Part of a small language model's weights: width 128.
Each number is 50 + 10 x the weight over the matrix's rms, rounded and kept within 0 to 99. Layers, rows and columns count from 0.

# layer 6 MLP up, 512x128, rms 0.17, rows 236-344, columns 64-127
56 43 49 47 41 40 43 29 48 69 51 49 50 49 52 43 45 56 43 48 73 42 41 36 56 47 55 34 45 50 49 56 41 47 67 39 47 45 46 60 61 47 37 49 55 46 48 37 38 48 33 58 51 40 57 37 71 50 44 47 55 52 49 54
48 57 69 67 30 63 39 48 49 59 60 43 47 43 54 53 43 40 51 41 40 53 45 49 65 49 49 52 60 50 38 37 52 48 46 45 52 46 74 32 38 54 50 64 47 50 71 33 59 54 72 42 57 54 54 47 40 56 52 38 44 51 45 57
40 35 57 37 55 72 42 56 45 37 34 48 39 53 44 37 60 64 49 52 44 47 78 61 47 49 37 43 52 40 44 59 60 29 55 51 56 53 40 57 44 50 78 57 44 44 63 50 60 48 68 48 56 46 64 61 45 42 45 60 59 30 34 42
47 52 53 59 42 64 57 38 40 33 35 34 59 47 37 42 36 40 56 86 49 45 49 55 39 46 44 67 54 59 54 55 59 68 43 54 47 43 47 36 41 53 53 66 35 54 71 55 60 33 48 44 47 54 40 64 71 51 52 51 46 47 50 49
51 50 62 49 50 50 39 37 37 34 31 30 61 53 57 53 58 57 46 73 56 39 64 60 38 60 57 58 48 48 43 62 38 63 65 44 30 55 66 67 63 55 49 43 57 43 46 54 50 36 56 53 47 60 59 48 51 64 55 48 38 37 47 62
35 60 53 45 57 46 63 43 42 46 47 48 39 37 55 56 46 53 71 44 75 61 50 59 42 56 64 40 52 38 53 55 45 43 57 58 66 41 46 57 59 45 40 37 53 38 45 59 62 57 49 67 38 39 45 57 46 57 69 51 53 50 45 51
59 44 68 53 50 58 49 50 57 54 57 36 57 36 57 34 38 51 47 61 53 44 59 50 42 56 48 67 60 67 44 53 58 54 56 48 36 39 73 65 48 54 60 39 31 48 58 60 53 63 55 64 63 40 45 57 45 44 43 45 67 44 45 52
65 49 46 64 45 47 56 29 48 68 43 47 62 53 42 59 59 55 40 52 40 68 67 47 63 50 50 52 71 43 41 47 31 44 43 56 49 45 68 44 65 46 51 51 42 48 49 34 34 49 30 49 43 48 62 59 41 41 49 42 51 36 50 49
55 46 51 63 60 48 51 46 41 59 47 59 36 27 75 37 34 50 51 41 52 46 45 43 45 74 60 55 51 55 55 50 37 61 53 58 43 68 49 49 36 56 43 71 44 48 47 43 50 49 49 53 57 66 34 51 63 53 58 62 44 63 54 31
42 48 51 53 49 36 31 57 60 63 42 40 55 50 48 58 54 38 49 52 49 43 50 50 48 47 38 43 52 58 33 52 57 55 37 63 43 60 50 38 50 64 55 73 28 53 53 66 60 54 54 41 46 31 45 43 62 58 39 56 46 51 53 51
49 63 43 46 54 45 56 45 61 45 54 53 51 44 48 59 62 45 53 62 61 50 51 60 53 53 53 50 44 47 54 41 61 36 54 35 54 43 64 39 43 64 51 46 53 28 40 63 48 54 50 69 58 50 30 35 46 51 40 58 47 37 40 32
51 57 46 58 61 56 61 54 55 53 46 32 34 42 36 49 55 43 62 67 58 55 52 45 49 59 48 47 64 56 67 32 68 47 39 51 54 56 45 38 58 49 47 31 52 49 50 56 54 52 52 65 57 44 53 54 57 34 47 55 56 62 40 51
51 55 43 38 26 49 54 71 49 55 56 57 49 43 67 79 31 47 50 57 27 50 49 30 62 61 62 46 50 62 29 54 58 46 69 53 55 42 58 42 41 49 50 54 61 50 44 71 51 50 46 61 66 37 42 62 65 52 46 54 55 35 61 48
21 57 55 52 53 60 50 55 36 55 42 21 41 50 39 46 69 58 64 45 53 65 58 35 56 46 39 48 41 44 33 53 60 43 51 44 51 61 48 52 56 61 51 53 49 54 51 62 63 64 38 47 46 55 45 53 51 54 55 53 48 45 60 50
27 39 66 47 44 66 65 36 49 36 68 59 51 50 34 41 51 49 49 40 46 33 51 62 33 77 47 45 50 50 26 46 43 46 35 50 41 42 34 36 32 53 51 60 38 60 58 38 40 45 62 55 44 69 53 27 67 55 47 68 44 46 58 49
55 67 37 43 55 64 55 53 61 40 57 65 54 60 40 59 49 52 56 61 51 74 33 68 48 51 53 55 52 44 65 40 57 63 82 50 42 69 39 49 41 42 47 68 57 38 56 44 44 49 54 68 54 49 75 48 42 44 52 56 51 47 65 47
53 86 45 47 27 46 51 46 45 46 48 51 62 45 54 47 50 63 60 69 68 57 45 43 37 61 37 39 33 53 50 49 49 76 34 40 54 46 56 40 59 37 39 38 52 65 41 51 25 43 30 53 55 29 54 69 65 44 48 56 57 52 46 41
48 48 37 47 36 49 37 40 71 56 40 42 69 33 52 54 54 48 50 30 53 60 69 43 39 47 61 50 62 46 38 63 57 56 40 40 53 41 55 54 68 48 67 46 50 54 75 56 64 51 59 47 65 55 57 49 47 35 47 47 58 66 56 56
27 52 61 41 57 35 55 60 46 42 63 58 40 61 49 55 37 42 71 56 55 54 32 47 57 49 62 67 53 57 49 39 53 64 52 46 44 43 62 55 49 44 46 55 39 50 39 23 69 45 51 62 63 46 73 45 61 67 46 54 52 44 51 64
58 63 42 50 41 36 35 60 54 54 39 34 44 41 51 32 61 54 58 38 40 52 53 65 58 59 59 71 65 49 60 37 57 54 58 53 46 30 42 51 58 43 53 51 48 37 37 28 40 51 48 50 57 48 51 50 49 38 70 52 42 54 36 48
50 60 29 54 49 55 54 53 45 55 63 20 37 47 63 52 41 51 61 59 44 34 49 33 54 36 57 52 45 31 59 50 51 44 44 44 40 48 41 52 64 59 53 50 42 55 44 51 60 50 56 54 42 48 57 42 52 49 59 45 33 67 33 58
51 38 51 61 39 55 47 66 32 43 34 40 63 55 63 39 38 57 61 57 44 51 37 53 50 53 48 39 59 43 66 45 75 64 42 59 39 54 60 29 65 52 86 41 32 53 38 49 61 44 46 32 41 51 64 53 35 52 50 62 50 32 59 68
50 49 49 41 48 47 29 40 65 51 35 47 54 43 58 55 35 39 45 57 43 44 53 47 61 45 54 62 73 51 57 50 63 48 54 44 42 45 64 44 54 60 47 55 76 41 51 59 52 61 40 42 44 59 45 55 52 41 49 42 44 48 65 61
51 44 59 46 47 68 42 40 42 44 50 34 26 45 40 59 64 50 51 50 53 47 63 70 50 49 33 52 51 32 38 27 50 49 43 51 62 42 46 34 49 52 59 65 33 49 53 38 49 50 46 40 43 44 46 35 58 47 43 39 56 56 40 53
59 44 67 58 48 61 68 52 50 44 39 55 39 54 58 46 46 53 50 51 62 39 50 57 54 50 43 42 41 27 59 47 70 63 44 35 39 63 55 51 48 47 56 58 43 56 65 51 40 59 58 32 43 54 44 36 45 50 41 20 61 55 64 51
67 35 57 50 49 50 69 28 52 51 51 31 66 55 52 36 41 45 37 53 42 58 49 49 42 70 45 36 44 14 56 35 51 42 50 40 42 49 56 46 66 55 69 56 34 58 50 32 38 46 49 46 47 50 36 45 48 56 53 42 56 57 22 59
66 89 47 50 34 52 54 43 49 43 53 59 55 63 67 71 72 42 54 60 50 47 47 51 48 57 36 46 66 45 56 61 46 49 37 55 44 68 39 53 77 60 30 50 47 50 40 45 53 34 55 50 52 53 42 36 74 39 53 68 58 38 36 46
48 56 46 47 45 40 46 44 60 37 70 34 52 46 43 33 51 38 43 46 49 76 47 47 60 57 53 50 50 50 48 53 63 50 56 45 46 54 67 28 42 59 44 59 48 58 37 71 61 55 73 55 47 56 40 54 59 50 52 47 54 56 46 47
57 55 60 48 38 48 59 55 46 54 45 30 41 43 42 59 45 61 39 45 67 65 33 45 40 38 68 51 54 55 44 60 37 69 61 57 56 54 22 49 69 47 49 55 53 39 51 46 52 45 59 42 44 58 53 49 41 47 64 62 42 65 61 40
68 38 44 36 68 66 38 49 46 40 62 47 45 41 65 49 62 36 40 46 58 53 63 71 47 43 62 41 41 38 39 69 50 51 37 44 57 47 62 54 67 43 50 43 75 49 52 44 45 38 43 43 42 59 35 53 58 48 45 44 17 56 27 33
46 43 50 42 66 36 55 49 42 52 50 47 48 47 51 48 60 45 53 52 59 41 71 39 55 53 50 50 49 48 36 48 55 44 52 58 53 62 88 50 56 41 44 39 34 46 50 55 63 66 61 59 68 42 41 41 63 43 47 52 29 60 53 63
44 64 43 43 53 55 47 48 52 44 44 56 49 45 48 60 37 48 51 41 35 61 56 55 52 32 33 32 43 48 35 41 48 60 53 49 39 51 49 62 47 39 47 53 65 60 51 61 52 43 55 49 43 39 45 60 58 59 94 52 51 68 46 32
53 40 45 53 43 45 37 32 52 55 44 50 48 56 43 76 53 45 48 56 44 38 64 43 54 44 53 52 57 49 63 43 49 57 58 69 44 41 30 47 60 41 54 43 37 59 56 31 57 83 60 50 55 45 33 53 45 58 57 49 52 40 54 49
53 43 47 53 53 52 41 47 47 63 42 40 49 37 38 47 57 43 57 42 39 45 61 52 53 41 58 43 55 42 34 64 51 70 36 64 42 30 24 61 52 45 48 44 50 41 39 39 44 67 42 66 57 67 70 60 57 50 48 45 47 48 49 49
61 62 69 45 29 69 67 71 40 37 67 64 44 37 33 60 43 49 57 59 66 38 43 35 46 50 54 49 51 32 58 55 46 52 54 44 46 65 58 37 58 41 42 71 37 54 53 26 55 47 29 52 46 61 42 48 51 55 64 63 51 39 68 63
38 53 36 54 47 45 32 38 69 55 45 49 29 43 37 57 38 55 54 41 43 57 46 47 28 54 55 56 51 69 56 54 53 51 63 50 49 41 49 53 77 63 56 53 44 62 57 41 49 54 58 70 45 57 80 64 48 33 56 39 54 48 51 28
44 36 42 53 59 46 50 53 65 51 53 52 63 51 53 44 48 46 51 48 82 48 61 64 37 40 39 49 53 41 35 43 56 51 54 57 61 52 46 44 51 63 62 49 46 59 42 48 58 49 34 62 52 51 47 44 38 41 55 58 49 43 62 34
39 53 56 44 51 52 57 52 46 37 34 46 49 39 61 57 58 43 51 61 41 62 45 34 63 57 62 47 42 68 52 44 64 53 54 48 35 46 52 42 53 51 42 42 43 17 56 45 50 34 49 46 50 46 64 59 40 51 43 54 59 70 61 57
17 84 55 57 41 73 48 43 57 58 45 69 46 58 57 49 46 37 47 49 48 47 54 37 45 40 50 51 62 61 53 51 50 71 51 50 58 40 48 53 44 67 57 65 50 37 53 42 47 63 28 46 72 40 50 53 52 52 64 49 41 64 49 54
49 54 53 49 54 53 56 63 40 37 56 35 46 37 47 64 48 52 48 60 42 61 55 48 53 58 39 49 36 50 52 46 45 67 61 36 45 61 54 56 35 57 64 51 51 34 69 29 51 48 61 77 50 50 39 41 45 47 49 44 29 54 38 39
52 48 68 51 51 54 45 42 56 40 57 39 61 50 67 70 44 42 70 52 38 47 62 70 66 56 52 35 42 51 47 54 66 51 54 50 59 40 53 53 62 57 39 47 42 58 52 34 31 53 31 44 43 68 53 53 62 59 54 58 50 46 28 43
41 34 56 49 49 43 36 42 52 43 64 64 55 51 62 46 48 29 54 50 53 48 64 55 47 43 44 56 38 54 54 36 43 57 48 56 33 62 51 67 43 44 48 42 42 63 57 42 50 38 51 51 37 45 56 41 58 69 53 55 53 51 32 57
55 66 38 55 56 33 37 52 51 46 46 40 64 45 37 33 45 58 49 57 40 51 56 42 59 47 52 60 54 37 45 49 55 64 71 42 26 35 65 51 57 46 59 54 59 62 36 43 30 31 54 41 54 67 60 33 56 56 37 47 48 47 58 49
55 36 48 42 38 65 62 45 45 41 28 47 63 55 47 47 55 56 31 58 55 67 42 50 58 68 58 57 48 63 55 70 55 65 44 41 44 29 74 31 58 52 69 58 52 62 42 35 48 49 34 47 46 36 38 51 46 54 35 71 43 64 48 55
57 40 47 45 56 49 33 56 55 57 59 53 56 55 46 58 66 40 43 44 66 61 52 48 48 66 45 42 56 66 64 51 49 55 59 48 59 57 64 41 42 31 53 42 59 60 49 39 58 41 66 57 54 46 42 51 64 40 54 46 43 58 30 61
47 62 46 51 35 50 55 41 38 70 56 51 44 47 54 33 61 64 31 30 60 46 41 45 43 57 57 43 44 63 61 53 51 49 37 71 46 52 56 52 56 44 59 52 46 64 61 44 32 62 34 57 40 40 51 42 68 48 50 40 52 42 45 41
56 55 26 50 46 52 39 36 45 62 38 56 38 60 61 77 71 38 53 53 67 43 33 55 39 61 37 55 79 57 39 62 41 53 52 56 53 57 52 50 52 41 41 55 56 61 60 43 37 29 53 47 51 65 58 51 56 52 32 55 39 41 42 46
52 47 58 58 64 50 50 58 65 24 66 55 55 50 38 53 35 55 78 64 66 47 71 53 60 62 23 43 55 48 28 50 43 50 69 43 64 49 35 37 45 43 53 59 60 50 69 46 52 40 66 52 48 55 53 33 43 36 60 40 54 50 30 36
50 36 40 52 32 66 65 56 33 49 51 45 43 63 67 50 57 67 29 50 55 35 46 55 49 48 48 55 56 41 51 36 42 54 74 55 33 49 75 56 54 48 39 64 39 54 43 50 43 59 53 61 48 53 51 35 39 50 72 31 52 52 54 50
42 54 57 37 50 45 48 50 51 49 48 37 54 53 51 46 39 48 59 48 53 71 37 49 60 39 46 51 46 47 47 53 52 58 52 54 56 45 37 55 58 58 43 68 43 56 28 52 44 44 46 58 43 36 77 41 58 61 56 47 37 69 36 53
60 68 51 51 57 65 33 59 69 58 49 50 65 28 46 58 54 46 57 65 45 50 37 49 55 59 23 57 46 57 58 52 55 50 42 53 40 55 45 37 59 36 47 53 48 55 28 62 50 49 29 56 43 55 63 41 53 44 32 54 37 62 46 47
56 51 50 47 58 61 53 50 55 53 65 51 46 54 62 50 39 40 61 45 45 42 45 46 43 56 53 53 46 66 60 51 47 47 57 58 37 50 59 62 46 40 53 45 45 44 68 52 54 43 67 42 54 44 53 63 79 58 68 42 56 55 26 36
39 47 55 52 43 60 63 30 36 31 48 62 56 42 50 42 59 57 63 42 63 48 53 66 43 47 44 57 64 54 43 49 25 49 49 61 41 64 49 26 54 61 45 29 66 32 49 61 37 41 58 67 53 42 60 38 50 69 98 59 60 53 32 51
55 47 65 38 53 51 50 51 47 48 25 52 48 56 48 38 24 36 55 55 38 43 56 65 45 57 38 24 61 34 42 57 36 38 46 45 63 58 43 41 79 47 44 33 52 46 43 51 41 45 49 67 25 53 64 40 49 38 45 48 54 42 39 47
67 38 39 61 55 57 50 55 37 36 57 47 43 59 65 41 68 27 37 48 47 42 48 25 46 66 39 58 52 52 49 52 54 71 48 49 57 44 65 48 39 66 36 44 53 55 74 47 49 53 36 54 52 51 62 53 38 63 72 62 37 56 59 47
35 48 47 62 45 49 57 39 43 43 41 46 62 56 36 70 44 49 47 40 41 46 67 35 51 54 52 57 64 70 50 61 47 48 59 54 47 38 56 38 53 69 59 44 46 37 51 45 58 61 41 38 57 50 57 34 52 48 51 60 35 54 22 44
45 40 59 46 56 64 55 62 47 64 55 53 34 59 70 48 52 48 64 54 49 52 47 53 44 46 20 44 33 14 47 49 41 33 60 45 43 59 63 52 43 51 45 49 42 50 51 45 68 53 62 56 54 49 37 43 67 50 70 39 53 37 57 37
58 56 54 56 63 65 56 52 53 52 57 58 47 52 39 30 42 33 55 60 49 60 51 58 41 40 58 52 48 43 58 59 59 38 66 60 63 68 78 72 51 46 49 59 52 44 52 55 40 52 60 55 64 55 60 44 58 59 48 50 39 44 42 50
45 34 57 53 29 56 51 29 34 61 55 64 66 52 50 44 48 45 45 40 56 48 69 55 64 45 40 57 60 66 45 61 49 52 49 55 51 46 53 63 56 50 36 63 44 43 58 38 28 47 59 65 46 51 33 50 47 36 51 61 50 64 50 45
56 60 57 61 71 47 46 59 63 60 52 45 58 62 60 65 37 64 40 56 71 43 66 68 54 45 45 58 41 52 34 56 69 71 37 52 48 38 53 39 67 43 48 51 41 52 51 55 63 36 42 41 51 49 37 39 51 58 54 30 43 49 54 46
63 73 68 40 54 43 40 53 64 53 47 49 42 54 43 65 56 55 66 55 36 59 61 69 32 68 39 46 43 51 52 55 73 61 60 36 29 45 49 46 69 54 52 54 55 53 42 64 44 53 90 54 70 46 47 46 48 51 50 57 52 45 60 43
77 70 31 49 47 36 43 60 46 49 62 53 55 55 54 51 47 58 64 58 48 47 51 56 55 54 62 27 46 57 51 70 63 67 36 42 56 69 45 59 45 25 56 61 40 51 61 46 46 50 59 57 42 66 31 47 44 44 47 53 47 52 24 68
54 51 64 38 55 48 44 70 60 51 54 56 54 58 49 41 36 58 36 53 46 43 61 60 46 51 58 58 56 40 56 43 51 39 57 55 48 57 58 45 62 61 79 41 48 38 59 35 55 62 44 60 68 63 62 31 67 68 68 48 59 51 58 57
46 44 45 46 68 47 58 45 45 33 52 43 40 50 53 64 48 48 45 52 67 61 38 48 53 37 53 51 52 35 52 57 53 53 60 44 38 45 54 41 64 55 42 38 67 45 53 52 50 55 27 37 69 63 52 52 53 59 43 53 55 61 47 27
39 55 47 60 40 56 59 46 58 44 34 45 53 33 57 56 48 68 53 40 63 52 67 60 58 47 43 39 55 32 35 39 53 54 55 37 54 37 58 19 61 56 47 47 46 64 52 53 64 38 48 47 55 45 54 32 49 24 55 54 53 60 63 56
54 41 62 62 59 60 46 44 52 62 31 37 35 42 35 42 36 43 48 47 62 57 57 43 41 47 46 41 44 60 65 49 42 58 66 62 49 56 57 50 42 46 41 54 45 48 37 45 51 31 53 55 56 71 48 46 54 57 43 51 70 57 56 62
63 45 45 53 51 51 52 61 49 49 45 44 63 49 80 43 36 42 49 50 49 51 38 52 38 35 46 39 45 46 58 41 45 49 56 51 55 41 43 65 70 50 76 35 44 51 37 61 38 52 59 65 65 61 42 52 58 59 56 49 58 54 52 48
36 57 49 45 44 66 34 49 58 56 59 51 49 45 49 59 59 41 52 60 47 41 52 45 44 63 49 34 62 51 63 54 64 52 54 46 51 58 46 38 49 44 53 34 64 45 34 50 38 60 29 46 50 35 41 43 61 43 44 46 56 53 30 43
29 53 44 61 52 56 58 50 69 44 40 55 45 57 41 47 54 66 47 56 68 39 50 46 49 65 55 53 60 50 30 37 61 54 53 36 51 54 52 62 50 64 35 37 62 43 52 35 62 52 64 54 43 60 58 55 38 42 70 64 43 45 71 66
49 45 49 37 51 48 62 34 51 42 44 55 48 66 65 57 56 35 40 36 44 54 79 58 54 58 48 45 43 38 23 48 49 47 51 46 62 52 50 52 56 59 61 50 47 44 49 51 49 58 51 51 49 43 35 51 55 64 50 64 38 34 40 49
44 57 52 55 51 58 40 33 50 55 53 64 35 47 38 49 48 69 56 54 50 50 48 48 40 57 48 41 55 28 53 55 48 51 57 49 54 43 61 43 48 67 50 60 54 57 50 40 40 49 47 66 35 57 51 57 40 49 54 56 43 58 43 52
49 41 34 66 45 62 38 40 70 60 64 59 43 46 37 57 68 54 53 49 54 38 49 46 51 71 53 56 40 54 44 50 62 54 51 48 47 38 48 55 38 54 57 61 60 53 44 42 64 49 58 75 52 33 41 54 45 39 40 49 59 54 60 59
60 49 48 48 56 52 48 39 47 54 27 54 39 48 53 46 68 57 52 53 55 43 44 56 39 57 61 59 54 46 48 43 53 53 49 48 58 60 60 43 37 37 52 42 55 51 58 57 51 51 51 43 49 45 40 48 49 34 46 53 49 53 54 46
51 50 27 37 41 64 65 41 54 52 51 36 46 47 37 51 35 37 63 38 58 60 56 52 53 58 63 26 38 56 43 54 53 54 44 60 28 53 50 41 49 58 60 53 43 42 48 31 64 46 65 42 62 62 73 63 53 50 63 41 45 49 53 59
53 71 56 48 37 34 54 61 44 56 57 47 55 32 49 66 66 44 60 47 55 50 46 47 43 51 54 47 51 35 57 46 60 48 49 54 35 54 49 42 64 59 55 24 52 36 56 52 59 42 60 46 42 46 38 40 52 57 42 55 37 44 56 54
44 46 40 43 49 49 57 47 52 61 60 51 43 42 52 56 46 63 53 33 61 51 37 57 50 47 50 59 63 53 53 63 57 47 67 45 41 56 65 34 55 54 54 43 49 58 53 52 35 41 48 55 50 44 57 62 35 51 37 37 52 60 64 58
61 51 48 61 65 71 43 54 47 62 60 53 47 47 41 64 50 59 45 48 39 66 46 42 71 40 46 40 62 51 34 45 37 45 45 61 41 55 54 43 61 48 78 47 44 60 40 40 61 71 25 49 44 47 38 62 37 40 46 45 51 51 64 53
68 62 66 59 49 55 30 32 33 39 65 38 55 53 48 62 45 55 67 55 61 48 33 43 45 52 45 63 65 59 41 52 44 48 56 51 41 36 34 43 53 42 58 58 64 56 52 61 63 44 74 53 54 59 48 34 51 52 57 55 46 46 55 64
50 50 32 50 66 77 37 48 56 57 52 38 34 56 42 58 51 47 43 46 35 39 44 66 72 72 70 59 43 52 48 36 40 44 42 54 35 59 37 49 48 37 59 52 38 45 56 59 57 41 54 47 71 47 69 46 49 44 57 34 53 55 44 45
34 76 36 53 40 54 58 54 71 48 72 33 45 61 61 39 63 49 55 46 66 44 38 68 63 61 46 47 32 54 39 40 50 54 42 52 43 56 54 57 59 42 35 39 58 51 55 48 46 37 60 43 54 34 53 57 42 49 52 34 45 52 65 40
47 58 50 42 52 40 51 43 47 51 37 44 46 68 55 46 33 45 40 54 58 57 56 49 48 52 60 36 61 50 54 47 41 59 51 59 51 49 52 51 57 73 48 50 54 51 44 60 70 69 49 41 58 62 54 50 55 46 51 54 50 58 42 53
45 65 44 58 60 49 46 39 46 52 52 48 40 39 41 53 48 44 50 53 69 67 38 52 68 60 55 38 50 38 44 30 48 45 47 42 51 32 70 59 41 38 43 64 56 43 42 54 43 53 39 42 44 49 58 21 38 36 46 45 50 54 38 29
45 42 43 58 73 66 65 44 45 63 50 62 48 57 57 39 45 56 33 45 47 54 56 45 35 66 44 54 42 58 43 67 55 53 49 62 54 50 55 27 48 34 50 60 67 46 43 52 47 49 51 64 61 57 44 44 43 51 38 58 49 50 50 39
55 64 62 50 53 40 56 59 36 62 46 46 49 50 54 61 60 43 45 60 61 49 39 39 51 45 68 59 63 43 51 46 60 55 38 39 43 62 54 54 51 59 59 45 37 44 53 42 63 60 68 41 46 62 54 45 49 35 48 49 62 43 41 60
58 58 42 38 44 55 35 59 63 53 36 57 42 56 37 48 37 43 40 44 43 48 43 50 46 48 37 38 51 47 61 38 75 55 65 32 34 57 35 43 49 54 59 46 40 27 53 37 47 52 61 52 55 52 43 56 52 62 52 35 36 46 47 54
52 53 64 46 38 52 41 64 51 40 52 51 51 72 57 63 38 65 58 46 47 61 65 60 46 49 46 47 51 43 41 39 46 52 45 61 58 50 29 57 55 38 47 44 51 54 61 48 67 49 48 63 37 61 54 54 50 40 51 62 61 62 56 62
47 47 50 40 69 36 62 47 37 51 47 44 46 53 41 68 52 41 47 53 49 63 44 33 38 71 43 43 48 46 34 57 71 77 41 39 51 54 42 61 69 58 64 45 50 43 57 39 56 68 54 37 58 51 67 59 37 56 47 31 57 61 20 55
58 47 50 59 38 33 22 54 54 42 46 30 47 45 53 46 39 39 63 59 56 54 56 55 64 40 56 56 65 57 34 45 54 42 50 45 51 64 55 55 60 62 41 48 56 53 56 43 50 65 53 62 37 62 57 51 52 57 40 44 53 54 58 56
46 45 58 51 30 46 52 44 52 55 47 50 56 55 60 54 58 49 37 32 52 45 46 41 43 59 51 53 64 65 27 31 71 61 45 54 42 48 54 40 40 44 36 35 54 42 60 58 56 53 51 53 61 56 55 62 21 46 57 59 35 52 61 36
42 41 53 47 61 36 51 70 51 56 49 51 57 42 50 50 50 45 44 48 30 45 52 67 40 57 57 46 47 53 50 30 54 79 72 60 50 45 61 47 45 40 41 51 42 45 49 49 56 55 73 60 61 54 41 41 49 57 63 47 73 44 37 69
49 60 56 59 59 59 54 49 46 42 35 44 40 61 37 46 52 54 52 59 65 48 41 39 60 49 46 72 55 48 61 54 47 60 48 44 60 52 48 64 65 51 49 52 62 53 57 49 43 56 62 60 50 42 47 37 51 36 48 56 46 52 51 64
39 64 46 51 54 65 66 48 39 47 47 41 63 64 42 66 43 58 63 49 70 47 57 44 62 59 38 40 70 55 57 32 50 38 48 58 30 31 50 62 57 49 36 52 37 50 73 56 56 52 51 50 53 53 60 53 62 54 57 61 61 53 47 55
64 81 36 53 52 68 43 34 48 39 51 54 60 43 54 60 56 56 50 49 75 45 61 31 58 56 32 53 61 66 45 63 51 57 41 68 43 67 38 51 46 62 51 50 46 46 51 63 63 55 47 59 43 53 55 33 45 38 53 40 54 51 69 58
46 31 54 54 45 49 50 59 56 51 51 47 50 72 55 33 56 51 52 56 46 41 60 52 50 44 49 51 52 62 48 47 46 61 55 51 46 61 46 46 56 70 49 31 47 39 51 23 54 54 59 57 43 49 57 55 47 46 81 53 40 43 52 59
50 61 54 42 41 71 60 54 58 56 46 53 53 54 49 47 57 47 65 60 48 43 49 43 68 54 63 42 42 50 63 58 58 40 58 42 61 57 58 39 58 37 43 38 57 45 59 59 51 29 65 64 48 47 49 49 48 39 53 45 47 36 58 55
41 43 58 61 44 48 37 34 57 44 50 51 54 51 53 56 61 58 42 67 46 40 62 55 50 56 74 62 67 34 53 30 48 77 53 45 38 56 65 59 53 71 54 49 61 74 82 64 65 57 48 52 48 30 57 51 33 38 48 45 51 59 40 56
36 81 59 41 50 50 44 57 51 52 48 63 53 61 59 52 48 39 49 56 55 55 46 48 74 47 56 53 66 54 37 56 45 56 52 55 67 51 54 44 60 48 44 53 44 58 62 52 52 60 46 44 58 61 39 69 55 57 43 51 60 40 42 54
37 47 75 55 41 47 61 45 64 59 29 50 39 41 66 44 36 41 63 63 62 54 48 33 43 58 55 61 39 58 57 50 76 67 44 32 36 49 43 54 50 67 36 60 71 49 47 30 46 53 53 43 56 50 65 73 58 32 56 52 58 52 52 59
54 37 44 39 52 57 44 72 66 41 37 22 44 45 76 54 42 67 51 63 42 55 45 54 63 35 48 51 38 44 59 66 34 45 48 43 53 50 72 48 42 54 68 33 41 65 51 33 60 58 54 66 47 32 67 56 54 40 58 53 56 51 41 59
41 59 55 59 43 71 41 49 55 34 45 49 57 60 61 60 50 42 44 40 42 38 52 40 39 53 48 61 40 56 49 56 52 86 45 58 36 44 52 55 51 54 67 57 56 62 48 51 54 56 44 47 34 63 57 43 44 58 43 52 37 53 59 63
57 55 68 68 46 69 56 47 59 27 53 43 49 49 53 47 55 48 33 47 47 61 49 66 62 52 57 61 58 50 43 57 48 55 55 41 54 36 57 41 52 26 56 62 60 58 50 39 63 51 52 61 45 70 33 42 44 45 68 46 59 47 62 31
52 64 34 45 41 67 66 49 48 47 31 45 47 77 41 45 51 46 50 49 61 43 43 60 65 54 62 53 48 53 56 56 64 55 39 59 28 53 51 42 44 53 45 37 42 38 65 61 38 29 48 57 43 49 40 43 46 43 63 47 43 60 51 49
48 39 41 55 32 62 51 54 56 49 41 40 47 56 60 58 43 64 39 59 56 48 56 56 67 63 65 44 67 47 49 49 65 59 45 59 47 50 52 54 45 47 43 58 61 50 60 43 53 33 56 43 65 48 49 43 49 58 55 49 51 50 41 36
54 22 42 31 61 56 44 52 48 42 47 22 37 46 33 62 56 37 72 48 56 55 36 76 29 43 74 60 46 63 40 50 51 63 53 50 56 51 41 41 52 52 38 60 55 55 52 25 47 73 52 57 41 57 61 43 51 61 56 39 52 50 53 49
41 38 42 44 54 40 48 60 35 32 48 37 48 62 48 51 51 28 54 68 48 49 61 59 46 53 49 55 63 45 65 40 54 35 47 39 39 33 37 42 50 60 46 61 43 57 59 47 52 57 76 51 27 65 50 42 53 39 47 62 41 46 54 31
57 71 44 37 24 72 32 45 47 54 42 38 65 37 38 38 64 41 58 53 47 50 69 53 34 38 49 70 67 48 59 41 43 60 49 55 27 59 42 41 53 54 37 49 49 63 63 43 73 50 52 42 44 53 64 52 54 43 46 66 36 44 42 45
45 50 41 40 43 52 65 49 74 54 47 51 34 41 31 45 49 45 54 48 53 44 44 45 63 68 51 52 51 43 45 58 60 61 48 56 54 45 55 42 47 54 50 51 54 60 64 49 47 42 42 61 45 44 47 57 51 43 37 54 43 54 42 63
44 64 37 38 52 43 59 63 60 55 50 56 62 41 60 53 45 53 35 50 54 53 45 47 63 64 66 74 52 47 33 56 52 40 40 52 52 46 62 54 37 46 40 64 42 39 32 29 49 51 61 43 53 57 53 36 51 36 37 63 50 46 46 39
41 58 56 50 34 60 58 58 46 63 35 38 53 54 41 67 62 48 69 56 69 52 55 57 62 47 40 48 53 55 58 54 56 37 62 48 48 51 53 51 62 61 45 25 46 50 55 46 50 49 53 48 35 53 41 56 63 53 36 47 52 50 54 58